python train.py --n_layer=9 --d_model=96 --n_head=3 --n_kv_head=3 --head_dim=32 --d_mlp=256 --vocab_size=2048 --activation="squared_relu" --norm="rmsnorm" --norm_place="pre" --norm_eps=1e-05 --positions="rope" --rope_base=1020.0 --rope_fraction=0.5 --qk_norm=true --attn_scale=0.247 --bias="none" --tie_embeddings=true --parallel_block=false --extras=["local attention windows", "shifted keys", "gated attention", "exclusive self-attention", "normalized values", "capped logits"] --init="normal" --init_std_qkv=0.0537 --init_std_o=0.0666 --init_std_up=0.0768 --init_std_down=0.0768 --optimizer="adam_hyperball" --lr=0.00411 --lr_mult_up=0.88 --beta1=0.9 --lr_head=0.0152 --grad_clip=2.0 --warmup_steps=192 --schedule="wsd" --decay_fraction=1.0 --decay_shape="linear" --final_lr_fraction=0.0 --batch_tokens=[8192, 16384, 32768] --seq_len=256 --doc_mask=true --train_tokens=105100000 --steps=6021 --dataset="wikipedia_en"
Each number is 500 + 50 x the weight over its row's rms, rounded and kept within 0 to 999. Layers, rows and columns count from 0. Numbers have three digits each. The size before them is the row's rms in percent of the matrix's.

# layer 4 MLP down (transposed), 256x96, rms 0.0768, rows 42-75, columns 0-95
100:461535493467491454475481638515439482483440448446473535446504523589451570600545573394519549511527569446504558447519520425568519493553409555471495471430513529567468522427481493527472494512486506416556398507521518415503489584484495513490477414549471501392540530474598518580588496488501502515
102:513475545482491484577593496466518599530523453569570586512487506560511577539447391477576498582403489501474431517569471502438541473381512524517486494501486427546466566493573448505481498529582538500488486457410526500442530584476499476506543535537458516583425552538449638513544472485462474562
105:506480481439473508543489477554510487461510549515456503440507514542547490611583603566498479456553559508537549482433476409508478474536587349502439517551469528524477513597485472515380466428401458481438478487505482507526516489621515488533509577514547515533469420492500550399552449549449575525
097:556450510382472475602502491523464543610489506509518500405577535536520508563439474486485502547461467518547555562508467499526460450495556487555415437502440371535445466552685490547584487568554479494562527502498483509459434533475540593557501536515537536464445537480500467494520456474516444438
103:476514455536501452525539530489480468543405482553525552509464524557569470466391491474492521464478487453583487487572553517483520496571571473358487552561502469530393541487544428493513446528460516404486515509458497460422531595435435566466492406473471476565416429482598513463563573580505475549
093:509562488445543468456472541405507565467511457590574575449518520572445389450520585493510473583503578490516538483526510494477476536514459532455530488402459533513516511466434483524468488558487559470551502439405495508487431408515574549606493540620419470511558558446404508532489477479572550454
102:553436431505551465443599593473471551572507530421483501458474443477436623485410505522528509550493548511440547502526450474431463553639487551471513517504446453440597529533580566479587491528530473490566502476448533546487536507495541504443527438508592510490529582556534521500485400570512484561
105:490479473405482519559519383505468471571489462470381520448522571508420533478513379428417506489497443506577493542422501502452499560512569520472428533551532504554540488598576534379567385492475474445522430495483433516468575531477477517468507538499473478476435443563539460490481501433440509499
103:441552483520494513362530566465504511521500482514465588443478483465560452567429516530476425458547539484404552537533577526534492479465504433457474546519517547519576545573502486505498472399523523387411527539573502577483582524464525582407507432537551504544467442495514484507587514543460513625
109:444510573483585542465553493420550450544503499549511492524566579509564381534458501446458522425572439447564555440539446467462451527448500460530460491484512486538519538421534575582488497488597406518393456522416466511486592453433548573507533495479457437510559546517564550433510549454471492460
094:489523568511527464603423541478557444508482614380505485514554529549449487537476596491535504514563482400452447443489471454558496529460500511418570545474522498511515565461517526510482534636467440470481523543544446539538503496483452467485533535560466485484579519562556404466432459507618405440
095:608477593558444453503526470449517528515445561388435491455494399529517506522472486495425472430503527482426486532511467491505506546507469458512485492525471445501394488434633462514544522407575597427466482551522525425499511569588491507575477464524558496453520525448547580477536482431609507540
103:433415492486527485526413471521444521525549521605494534535479477450482507574445476445486538515575539429499408387534508513588446587503501455464536545501541529466515511498479485472582532541363483458477498537487425510495419576518522564569541521545501419495530493542504628487410552436422525551
096:437495512499549495485372453497588520460551496455412431438532539453425467525570516493505479458465450431498463439491538520491509493469462537505401497507461541467623529484462550597560545591452486510479467628524521499450575468449513632457575485445524495533525548523541467540528497488406531424
093:502548569598669526464413508477566464484484492440507493534499478586474490469504510514416447556545508537501531503381491487467629551521438601537543499538499529488440516452470528560486487480472504458539530470517530396487449588505469500481486499520576596492447591510539466591522446457494467429
102:548476456516491593443516485441438510538547526480577449461510594509505471522431380475551513398534517463392552461494496482470457443543435470495515598611466503517517465572504571576503556475441491540527424425439526455454415462516483568530510466496531450475431422477428448466454556441484508566
099:463584474488475590460438609528482457483511545479497526539499472549548472528465551543515569626472513524477577571468548532510557560496487511407460466408507510486473610551606605545485564472451521521512575485534508577556480518525497492487482529493472507492523499366398529558467414456458565480
099:450496485475500529524579498529437476502510520494544488491435486422589493551513606513583461493537438557513557611486488490516475472421540458543519509465517512503508548457602419410469568369464549488487460543536540557510553439538449482601480509491556435507532527524664569545571500471542504462
094:486535538564456460524422461399493592561547468456552581549545597473557493469500559468535489493553468595500423448444477405515517484548454444536532572470450489532465554448535566464374559431531456487582480493547587449502581509508485556495480488514530499573538556561473547494582516512435434529
097:544488466481562488457538552481594407598495462460432499495552523419489543523569542495460396495476469424537548525441490536529481537535506537522574508537454379467546529526569514540539537537530559522492500434489577438498555424606586498545518515470548435515384495534459548450470400508504437577
097:522510446447464473448483492459468510511564543504501569562465516461554486539465470572420452570638466496519455464431433574514436515546542494546468480548545562483552550506449585584484437521461454464488523584435440505488413589533489464419459601486533464517490572569428506598479564554542518550
097:527518457432568558450430506470498510475503574475491505460512502539444427429484395480456449545502454494514414540430545349427450483484564433481445432553533575519404506497457482476429459553502514521513505526544446513533514553335462535496457393473483484484482567413502422457525516494517483484
102:506493487495471497513548491495604554427525487468484566570479545461420494425434443471457425501526402431545500511427405442555573465505464506528534538492448522493529477465378435554397488586495468523486526467483516466581458540502470477412498477466510487539429417490635482483462440459436523409
101:553527500437420588465533480461537464511456467476491544471452488454629496513467417473558458464458529479503601560534502444444356496514578547472486516592413564544410536549558455448483487613534487501518472482481559425460534492414486526597504528518546538530533551490537575445560538495527476487
101:555511563456597445457487440505490465421482494590499468499528453539532565528521526476494552481562460451474430438485563557452535433521544519523507542539409522478442475513554462471464507536466641469467459482435529483512506423599436544528531376571429492454404465474465507542627510446557505539
094:526527444365489433481507502478517497485608494453482498506483533642454581471518511498512496472461478551560574463563450453574505506464510460500589516500492443490571433530469451539474447585592554546445548514440543449532491554522503481491433569582585572609442503464467467539489559461407503488
104:496509457477571551521527572516449563496419531550610489416495429490517477504532473551506553458501461515539467441521613464537462512496556489551578453564440477501473495529546535463511459509509532558438560658629584507508547446463536468534485561418499428537417526515537575599561495501474511502
095:534501431518485462379452441514539582517514557420517472524495572589525498465493434476554495597435483478457567577514509470469504496446452451508574544434532464498606469393438536555533475668530493484508496406463457553510528519468521458536490462509483452463483487509533470492408503406556428472
105:484498541440388391477503520541459455561514356506578541554499599513496575530488524527548545487470451482614417499516519492488540437505467427411468498578505500537504432501537511464441476460536477450451533585454568415523517514513443391452482562453512498456413487518528550442413489515516465507
095:541502522518508546618573516474467502591566514506539511426585567512489563486465621545487572456447519504541482568507546530480514538431500528478482465462532490432523525399489571518575492619459506528508521540414575502567484585416475588569422568499558499566467510602492507502479483438480466508
100:424550542555469515564527546560541495415495465594478501635505466439499484403422475593525464502455496476477509493558533507514458529527460369471447607549514443452514491511539530529452552522590489463537544532479483502524562480534540593430579491513511547557406547471546419495424503559462550542
104:448408442477553585508506464496385435510452431466498529519410599550525570538551552595527555511432438460443466368507528475452454450497487420466603464515500487505531540506557483541454588470507539487528539498501481572477543492519535577442479529505504453605448509558557441451510456508423499473
099:459476483538580470607507470491464466501516442524504439529549484443383426491363491549492564535525397446493509445470540444496452469518461474540517493495527513467452434583514504519551422532381551451460395501535487480471350457564432551497470424502483524465515436600525505499473514492499454513
101:552510539499532530419374530560548451463505491489494435574579482510451489526406453505547273427538441446522521489505451451516523428473535479453507509561530452502501502418540540587492568565455538458524465537477536516521502490539526465488416499489500521464532361492517523548533487472509561502
# layer 4 MLP up, 256x96, rms 0.077, rows 43-76, columns 0-95
099:449536516525559495483498485600469581599496470446410527604484430475518511517565445447457440472527452531461500537547404450542450497527483467476427576488459454424404478462421453435534451495512475460478499560516422493511507422512473543549555529424534350462620519518518441460513465489519519505
106:529520552527429437549486485526558533497440498447498551586363454387551467387521478450490462500474478518442460547607482528566477509527475522560482522435547465499508517512462542546551506459532467586550565441506466517526452544466423500533559498508431584552564549504467426548527408593429423490
098:416529434515542498503514488520569453453507578583432515534432493423441400565555586495451565597491437479487498500512415519508524492521492474521510416517469544512602469512509460474477512498506574504597462379535552488535529483537512572494437492485442431593475554513489594458532449557600496577
095:482489528551531417500426606513554518547486504536540495533555557516469478526472559439507466531521438536501476478479502489499501487488524493563521526427574490369547527509567406490612454424497476469594550418544532489444523516613443488425498509454518449425412529437452467520449490528584413607
101:525531530550443493564546542485498469476472450519422572538519499508514493568476503515506467463481413480421452482566452393541502506495556544479518530500495524535598398500447473571582541507381583537442468438507563401518493542420544621535429474460408454606455490548465497515511520478422532491
100:507428441555541345362466459449443510570483451474548401514533510622432477426445499537487474533467559422539494518512505489457491442526481522513565482439492397616508499489511429437487454453510463473475459470522488504513495424557499538526513583455417523461504465503499505541494562580496449438
110:510603509457512394494461476487482446525489514513489481474525455555473460519513481423482549515541358466540419472431451553540508499481544521549414635450495485550526423581518445503549550472525527479529435564396416497517478410517540525504558566490474484480603448470589521548475559523428437506
106:461580569536524526434565419450479453551468441546596460500511528520494504443490561432454475617447541437533532475400472454524474441498457508446580490499573439457511561555486444470476531440489492542589472476556486547547444507518588409496490490449616542432443493483534521421431468450575485465
100:597521487503481417482451515491521456516547509511510457495398537500471538574483556400594542548490470493474466495516434457524451513395442612501568511529441527529488524567518514568534541448544491467479400539489429504412418441471552493462567443468508647540552559437429509553477444513475495445
095:483526495516540485468519515527518491516497453541469453434425465442509506554553420489358500504483442582445441459501575530447439541418475549551507485526543549508500492565602519522499358483376558586584481450425517476520546526484525469471487448473436480533562445452414586457549523487524553554
099:475514471491452550513555545370562430517555530503520555532504505550478475593535571541491526464490519469561399557435634486461488554470500582439505487486547444425505505508455591456447561455549411575436535517474514548534429454502556459545468545482622469580445534427507450491521489514462517549
099:599470502439470469589490558480534458493468571489470516442401584487546508512568492444583439470554543509541535519609537563532495430540521527429531510581412536554525463511475588568489538426509506478502451482508480476422501524530470540397443502481495530489585574515617457518597472578492455464
093:562584445465513561446500532442451421520487517569552446492452472500560506508452526487458525486581446363549410545585462530467504468518526427454615433442440474582465449591535465445486463470464535445492501496400454446476462462489522507580443547488433510576477418455536498528481482588502484525
099:600451488523539464446478563521518479551473470580546482515488453370457523465568460429603531476538491528439538595592437472504553509476523508483429460469509404532502491470468458386475484540548470437495545506553464542531430464468405542529522545470491485528537596519596510405462550510554406494
106:455569474449555518373553550488479542598510458441449456570449566451489448462495432460479427434555494460435495564510528471589540587552512527451531485376536430462516531535472438413455553465449510595502551465527494453497468443491550550538538513488526494551545449558568573508474434558516444531
100:600509558528449443487548430522527515432524591638457513558491492458489537541480530500594445509518475569451578518622450442469440482499478473500628486513522541557465408444437442480526435480440433545434443473419500492432488469483563504558501472504444433498522488566534453476557495484514552555
098:562478431492506507453495564500426559474595541536508421507454596515480553411472522465518461569444532409434461498546552410454398487507539505522462435421446454493586570576462483558520375473534446519447551477526536505455476505538442536499515481482520549530494491581456465424478536423584445549
091:531595485520480541560548467511534528493488445478585474405533512491461385480562582530551461483480586480451594396460444527500490464481476475416646505489515469502592456527463409488555527498468509477547573478546470551521481515494523546470497414438529428500553538454404501544482452572559581495
100:461495501589445453521527453503541515532535381581506596437510453537559523516451390481485592527518576503362484572549572505487517518485452553534539450488510523431508532497536527487592521460551505556507520417528478502581526456477499465408496509480466488560448560454502461518606547420525389480
095:502524524475445516413583396541419555486445469525487581423555414572448481502476430425525537511421487470454562506566612551526484483461490553405466464463489500480544498478436477498481445411526551624532495526580461484490488461424470469478590549501421435450531527532508554539545511495450468560
093:522487498522473525482464508331512533546535449413547555490471492463522427464490541531481512550524556463538529551585436416507532562510465496560576560415548475415606503411580469535554501430544530529432424544505462543427558519543485512580530514506466476484431488524555486435536581547518591510
098:574473534463475440504491473460495418528610480488529462524349486517497542535562495473549574444502537468505511368483476545402461501437588520518548440435541497445603552505529479534556442480492390482482529502475574482472446483456527566544423527511490433544535548507427433509471528578574463462
099:503505543547501532488438533564520539489408488469467558640421460454479439450470597471460529553541439529546497467468486461479527476501437459478606532548488369495543493507525496497611595513514521535440616509563583589420473513524477516496522533434502409489443535448541501476463454476580509508
101:477574550569471532443467541465550532543523497428502435534443552447476501539434495442557532499436436480482617540619397446478389589505469499468523514386571529394529475450496536536493600468444536549478462498515498574410509465483547470487502529527531426516492521517501464565412523490443534509
094:555536552517590468463459508514479511591563443427492594473535436456445451468463561473449526486461577480478476584412493491399426524469508511521416464506369464467503540508491450550585548531414478437543456529511530528495471515510488560486584480554546569405409501516603503495536515522483504591
105:545509485583520516475561471489505507468464431473520486493484508501554466607486406494435479583481501484473477560440429509492564656536474577536536541505561568535544540556421436547648461463468454519472531531486443536457453477613448494467485502487535452508426503509489509397450554435538479414
099:521472541504585411533462506563560455590584445526598483516481458387520498534503482516500547503535534448483469545579431514454540524457461536493479535590539485564472470486501444431510536541433489590421485507498522447527403403564548455485477596491558499584550473424540530442547502539604475555
096:560526522409571471452497588521482562504475504585557551498494518501415509434484465508503474560451508504479515427488532553460508595480615562485529456519423394465443467580471465595512552439512393513423491511478515516491568475463458530582579477399457500474499489564458486545570439446448585507
095:562529560487456437446554611511489502477556395532513455564502502545433375437427498534502483460557389493531438447505455420526484494574503497523499518517521507498519559488537514545553483529498499390487569506505498501554487458535410477492579507515499512447425535463576602498599440526521533636
099:502549495506468504537471516496533490513500470472647406397449457502554418558495528551462483505497446470444478476531526327496544568424554515469568515529501457480476575447473570539491467449479447490539530499485531580417529617511462525550454531468554542475564397506484462575556480495455524580
104:560517485452515462530537511571507472582493566534522483514448429481523494568472533464516597620548527558455527584514469566593396582452496568524390572559514505467437595508424502523511460451488572451481538505461491477575446478463438502513536502545593463546543474608534481450533536487534438459
094:547538521455519461494456527579549470532530578431580500480534536524548555524479455501588486518467470567423421523482558516452472509491509485498475567465459454490519463522490498546519447431545632454510529535575546467479526585522582487522504616397499466493429398390432493517433588395532486523
115:556532519528505510425490588501539458508542480576575450470591555530593546570489524479573460545474427385487543503512440451523416456516550463472578505403580481436528503435555416469441470503512568586547489437466513514518507504536473558557498525517565485422542442460540464396500542415510446536
103:551512502444509458505538439525480450517458542579528493487488510502578501497442507463489477430536360498449435499430481549495482502437448519519459549465509607563486498516563571511486475441418529583553480428534448460540423464515498468418465526421487433594557506496475538450661519480610565523